From a checkpoint of a small transformer trained on Wikipedia.
Size: 8 layers, width 96, 3 heads of 32 (1 for keys and values), MLP 192 SwiGLU.
Training: a variant of Adam for these matrices, 4237 steps.
Each number is 128 + 24 x the weight over its row's rms, rounded and kept within 0 to 255. Layers, rows and columns count from 0. The size above them is the row's rms in percent of the matrix's.

# layer 4 attention query, 96x96, rms 0.135, rows 0-8,32-39,64-71, columns 0-95
size [ 37 129  62 101  76  85 113 104  91  69  86  85  88  86  73  94 115 156  44  70  81  73  78  68  70]
[[105 117 111 108 120 149 114 156 118 147 144 103 139 116  94 109  78 127 175 145 137 162 155  83 151 140 126 133 137  98 145  96 119  87 116 128 109 121 109  84 103 115 117  82 147 155 138 163 107  95 139 109 162 163 121 139 112 143 108 170 119 139 122 111 143 119 112  96  98 141 104 162 142 170 126 141 113 142 144 132 107 101 145  95 108 111 138 133 121 156 169 125  71 147 181 118]
 [ 94 125 105 105 125 137 127 157 121 139 134 119 144 104  93 124  87 128 160 155 142 174 154  87 127 132 133 149  99 125 145 102 121  87 139 128  86 120 104  90  89 101 123  95 160 126 116 139  95 103 163 100 161 148 105 103 109 143 112 166 116 130 108 129 125 123  99 103 105 141  86 166 133 181 121 134 114 124 143 151  91  98 142 100 115 138 133 118 116 162 167  98  78 138 149 114]
 [ 65  83 103  79 114 126 119 163 118 119 121 125 148 115 141 157 110 116 146 105 155 141 160  95 179 127 116 155 133 120 147 147 114 142 109 159 107  94 119 132  85 119  79  85 113  99 139 133 138  98 147 111 142 150 112 124 127 131 108 113 148 146 114 116 134 125  96 120  88 147 134 148 110 141  94 116 106 103 153 104 135 108 158 103 106 161 149 103 127 118 153 125  77 161 178 129]
 [148 161 143 163 152 110 148 106 120 153 162 146  90 144 154 135 143 116  99 137 147 123  93 169 105 124 163 104 133 143  97 123 137 128 161 113 126 148 141 122 170 157 151 137 120 140 131  99 159 124 122 146  76  77 117 144 108 103 141 110 146 155 157 134 101 110 112 131 149  95 166  91 128 113 137  98 143 155 116 112 132 144  89 155 125 126 132 194 136 128  98 158 163  87  92 133]
 [130 168 167 156 144 102 102 101 123 130 138 163  64 144 163 123 184  79 110  84 139  82 106 139 125 152 148 134 148 123 121 137 141 154 118 121 175 117 177 165 169 158 126 140 122 146 162  90 143 150 140 146 122 103 161 120 126 108 129 117 150 154 135 142 103 119 141 138 151 152 148 120 139 137 122 109 124 113 140 131 130 152 122 139 101  95 130 151 128 164  85 134 152  93 117 113]
 [184 156 169 187 146 101 146  99 112 134 146 150 106 126 156 143 167 119 106 120 107 102  98 152  82 140 164 138 159 131 111 150 108 148 141 118 142 122 129 134 165 158 171 154 127 126 122 107 158 120  95 147 116  80 158 117 112 110 135 110 130 144 165 160 114 103 104 153 147 113 145 101 131 116 152 117 174 133 115 122 146 160 105 131 133 104 129 162 173 114 121 134 149  91 105 141]
 [122 111  88  87 115 125 103 148 122 127  79 114 111 104 155 104 108 138 117 150 126 152 146 104 140 130  97 149 131 147 164 124  93 139  91 137 109 117 132 131  81 100 101 109 144 102 130 176  99 121 131 106 171 168 132 108 116 153 128 141 113  78  92 108 148 132 121 109 104 114  97 131 138 155 117 122 110  81 129 133 163 100 179  93 116 138 140  80 101 125 156 111 121 146 167 140]
 [107 121 129  72  86 100 117 128 108 126 126 111  99 122 114 100 100 140 122 119  94 134 158 109 151 126 149 140 130 144 151 128 141  99  88 121 104 111 138 159 118 114 114 127 151 178 138 154  94 110 164  89 138 143 167 131  96 115 160 133  82 138 134  66 139 145 115  96 100 111  83 132 153 134  90 136 118 121 137 148 186 150 152 132 140 139 156  91 110 101  95 112 150 140 134 113]
 [187 134  89 118  97 121 144 169 135 141 140 121 175 122 123 108 118 158 210 167 103 110 151 113 153 102  99 129 137 124 151  85  98 143 155 113 119 111  90 143 133  91  98 114 125 116  79 146  91 122 156 128 146 156 162 133 117 123 132 122 133 115 130 161 135 135 136  99 142 116 139 149 124 119 123 133  95 121 129 148 185 159 132 135 139 135 111 106 126 119 145 126 125  73 153 144]
 [103 137 109 130 120 102 123 158 121 140 127 111 140 100  99 120 114 134 153 128 156 161 156  92 109 133 163 146  94 123 146 140 119 118 128 120  85 104  98 116  98  90 111 103 155 134 151 127  55 121 166  95 141 167 143 105 129 146 125 140 111  99 103 137 141  88 103  95 106 136 116 120 116 175 131 102 113 122 129 112 135 107 178  96 127 119 116 103  79 163 154 105  80 141 156 120]
 [114 107  97  93 113 121 107 181 127  97  97 131 152  90 112 134 104 133 140 154 150 157 155 100 150  98 143 130 112 137 179 139 110 108 134 145 106  85  85 106  95  90 108 116 154 134  96 157 102 138 144 111 135 159 136 103 115 145 103 147  97 107 115 108 163 123 123 125 113 137  96 152 117 148 102 131 116 102 158 141 145 104 145  76 158 152 135  85 100 131 153 120 100 159 162 126]
 [128 137 133 147 108 112  98 162 125 117 134 118 132 109  87 141  89  88 170 126 114 158 180 109 101 159 127 176 108  96 157 158 107 124  94 138 123 132 102 134 105 101 125 123 142 117 139 166 111 135 146  88 145 157 162 102 151 151 105 170 103 110 110 132 114 129  83 111 118 122  89 113  92 165 110 100 132 123 133 141  83 110 132 109 123 144 123 113 101 154 114 120  83 169 149 147]
 [130 126 139 153 142 130 114 103 125 160 149 146 127 164 144 140 153 126 130 133 143 116 127 167 137 163 112 112 170 129 136 102 141 107 156 124 186 180 128 142 148 175 159 124  88 102 147 126 142 149 119 158 107 101 117 150 138 114 149  94 121 164 146 116  90 115 163 162 157 104 149 125 141 100 143 141 118 136  97 128 106 161 115 153  82 110 111 129 168  87 118 148 179  90 101 109]
 [159 119 140 124 154 144 121 113 100 156 110 184 136 149 110 142 133 127 113 156 102 113 109 149 122 149 141  80 158 159  64 121 122 168 130 151 129 161 135  97 140 159 145 157 121 131 140 134 170 134 156 124 100 112 105 122 155 108 158 128 154 177 113 157 106 133 100 129 117  39 126 130 147 120 136 134 136 157 116  93 145 111 117 105 130 125 108 141 140 100 132 156 143  92 102 115]
 [113 146 145 136 154 152 121 113 118 163 124 149 107 165 151 133 146 132 120 118 126  82 103 152 106 115 107  94 153 120 118  98 146 154 155 164 150 168 155 123 149 171 156  94 106 134 142 148  86 122 112 150 130  97 138 150 144 150 161 114 198 130 179 120 139 108 167 136 140 114 137 124 148 106 126  93 142 115 103 103 152 132  88 132 166 139 127 102 127 111  99 151 121 101  82 104]
 [119 100 100 100 128 123  84 148 114 110  87 142 117  93  81 129 121 153 131 151 144 128 147  96 133  98 108 149 124 149 110 136 109 122 116  85 115  80 114  74 100 121 110 102 152 165 137 144 140  92 137 114 136 149 101  95  99 125 126 149 108 106  89 128 148 132 130 128 130 159 135 160  95 134  97 124 119  95 157 130  87 112 128  80 133 156 148 150 117 112 162 114 105 136 187 157]
 [146 121 137  89 131 113 201 151 117 154 147 124 126 143  93 158  91 114 170 110 140 161 152 114 156 124 118 119 116 152  77 131 125 127 129  87 109 142 115 106 116 150  99 123 166 150 157 162  72  87 165 154 139 136 107 138 123 103 109 137 109 110 101 122 113 122  95 100 106 127 110 145 132 120 129 132 127 143 134  99 143 106 119 114 151 168 129 133  90 148 155  99 106 138 181 100]
 [112  93 100 104 115 122 144 169 121 138 109 120 138 107 112 109  86 133 165 152 137 160 162  70 135 110 107 142 128 111 151 102 113 107 128 118 108 107 108 113  99 120  87  86 133 133 133 161 111  87 165  97 154 170 119 111 123 118 115 161 106 105 116 121 148 125 107 105 100 134 104 147 133 155 110 136 100 113 154 125 127 110 161  96 106 155 144 131 106 128 189 104  82 143 175 118]
 [111 125 127 118 112 147 120 146 127 120 142 147 110 156 105  74  98 121 159  96 110 113 129  95 157 150  92 166 121 133 161 135 124 108 141 141 100 139  99 118 112 116 117 134 151 131 138 152 128 106 160 118 160 190 111 120 139 116  77 150 177 155 125 104 162 105 141 131 127 151  97 135 111 143 165 131 103 113 102 129 129 109 117 144  89 171  86 100 159 124 152 113 122 197 145 110]
 [125 113  99 106 118 156 133 165 117 130 119  84 133 103 111 102  86 147 149 158 125 172 146  86 138 113 109 141 127 123 123 115 117 126  88 117 118 110 130  89  85 139  95  93 157 150 138 145  97 105 146 100 150 179 142 122 123 119 123 174 129 122 107  93 140 150 120  93 101 166 123 154 104 145 118 111 116 110 143 133 106 120 155  95  91 157 164 132 114 152 168 119  76 142 166 122]
 [146 170 142 151 115 123 116 117 136 116 141 153 127 133 131 161 171 130  81 123 113 113 112 167 112 139 153 154 140 159 130 147 142 142 137 126 126 133 148 106 151 130 160 189 135 142  88 102 143 148  95 150 107  89 118 151  98 147 133 112  97 151 127 132 132 131 177 149 170 131 129 121 126 100 149  82 169 153 130 137 147 125 103 153 130  76 122 151 125 109  89 169 153  85  84 126]
 [151 149 164 130 160 111 118  84 126 124 134 155 109 149 156 128 153  99 107 138  98  89  81 160 129 119 158 105 140 131 129 150 149 150 138 134 132 146 128 145 173 116 155 165 117 140 167  91 157 159  96 151 112  85 130 115 139 142 152 109 144 154 162 141 162 125 138 163 151  71 157 111 131 114 147 120 145 146 130 137 150 148 108 133 177  96 105 146 143 151  92 163 149 106 101 139]
 [147 159 149 142 139 160 141  95 126 135 147 130 146 126 154 136 168 127  90 115  95 112  95 161 105 125 129 130 140 137 145 145 148 156 146 127 155 152 124 133 160 149 167 149 136 124 168  94 102 154 100 179 125  93 111 122 148 123 145 111 150 158 152 153 118 128 162 153 159 126 154 124 148 117 111 150 157 138 133 128 144 139  89 136 138  48 101 161 185 126  97 147 126 103  93 124]
 [135 106  98 115 100 143 126 147 128 145 128 131 128 139 116  63 103 127 175 139 152 158 161  93 112 145 110 112 138 121 104  94 118 106 114 122 103 123  95 138  98 137 100  98  86 134 103 169  96  93 141 115 164 156 133  87 146 118 132 152 119 117 117 133 141 142 115 114 122 137 133 122 149 133 106 130  89 116 129 118  83  98 166  87  99 189 131 127  91 134 175 127 109 138 173 144]
 [105  69 148 128 118 168 178 128 143 127 148 122 146 111 159 114 120 122 170 156 135 149 132 109 119 128  97 141  96 154 118 110 117 134  88 114 130  93 123 151 102 164 116 161 133 184 139 171 130  95 109 100 102 144 105 134  93  86 138 144  82 123 107  90 120 111 109 125  94  94  94 151 152 135 131 137 122 113 127 124 184 118 130 137  82 163 137 142 126 128 143 132 104 117 134 103]]
# layer 4 attention key, 32x96, rms 0.112, rows 0-7, columns 0-95
size [ 81  70 143 110 117 142 101  88]
[[ 98 103 101 117 115 112 126 166 102 159 127 125 143 126 120 110  83 119 154 123 122 139 159  68 138 114 102 136 110 119 145 112 125 114 104 123 121 101 136 125 109 131  82  90 131 126 143 176 112  77 163 101 154 162 122 116 112 113 130 160 123 115 116 133 145 114 111  98  96 128 114 141 121 173 107 116 112 103 130 117 130 109 189 100 113 150 153 110 125 138 190 128  87 140 187 145]
 [ 99 119 127 162 140  98 129 125  90 177 139 140 139 150 133 124 126 110 122 115 137  99 123 121  99 138 113  99 140 133 107  92 127 147 142 146 154 132 135 152 140 183 108 121 145 122 176 157 163  68 144 116 151 134 112 136 138 126 166 103 117 127 123  88 100 121 139 100 110  78 173 120 173 142 139 116 130 144  86 127 143 133 158 121  81 146 166 173 144  97 140 128  99  82 128 134]
 [111 102 106 129 126 151 142 162 125 138 107 100 137 119 101  94  82 152 157 126 142 143 162  85 133 113 110 153  97  95 136  95 113 108 121 138 122  98 120 115  91 129  88 102 127 133 149 173 111  86 178 109 150 170 131 102 109 137 134 170 109 113 122 120 137 127  95 119 106 125 103 134 103 152 100 148 111  92 130 140 120 111 174 104 108 148 129 100  89 136 177 123  95 132 173 125]
 [136 164 171 141 139 129 139 102 147  99 106 118 128 147 141 142 176 143  99 123 120 104  86 182 109 161 131 117 121 132 122 139 143 146 123 127 151 140 168 156 153 144 173 163 119 115 149 103 120 160  90 152 111  96 155 132 152 143 111  94 144 150 142 125 135 163 152 144 164 118 134 132 132  97 136 153 156 155 115 132 127 135  71 145 150 113 122 112 144 101  61 136 153 121  74 128]
 [148 135 127 143 131 147 141  91 138 112 134 119 103 145 159 131 150 128 117 145 127 153  97 180 125 141 135 113 170 124 129 142 171 143 166 152 126 135 137 139 158 159 175 164 108 113 102  97 148 165  86 142 110  84 152 125 141 128 138 102 148 155 154 158 114 102 145 125 172 100 123 101 136 113 140 137 145 133 120 101 126 146  89 183 161 106 117 150 158 119  76 124 162 105  85 126]
 [142 165 167 153 111 130 117  88 116 125 133 144 115 160 134 148 170  94 101 133 137 121  98 185 115 123 124  89 144 125 104 145 142 142 136 143 151 166 152 122 165 155 147 152 104 113 134  81 135 166 114 155 105  86 135 156 154 141 136  79 150 164 144 125 122 127 154 138 153 104 146 118 127  93 158 141 148 147 126 125 145 138 111 175 130 108 121 140 142 102  74 123 161 113  80 135]
 [123 116  83 106 117 102 140 143 127 152 138 124 131 132 106 106  72 136 174 126 150 132 158  61 117 125 108 154 120 107 137 110 123  98 112 128 103  82 100 103 113 134  86  93 145 130 108 166 110  83 169 108 146 158 113  96 120 129 128 149 112 127 146 147 118 108 105 101 100 126 124 127 134 168 125 108 100 127 144 135 114 117 139 137 134 150 144 119 110 140 183 112  61 151 166 128]
 [106 128  66 101  88 115 148 139 130 135 110 115 146 104  98 102  77 135 144 136 140 189 155  94 145 145 108 148 120  98 167 117 126 124 141 117 119 119 123  98 107  78 116 121 132 136 141 166 136 102 147 104 167 179 106 107 124  97 129 151 181  96 132 131 111 134 110 136 122 111 124 139 109 104 120 133 113  99 124 139  98 123 158 118 128 148 117 150 117 144 174  96 100 153 172 107]]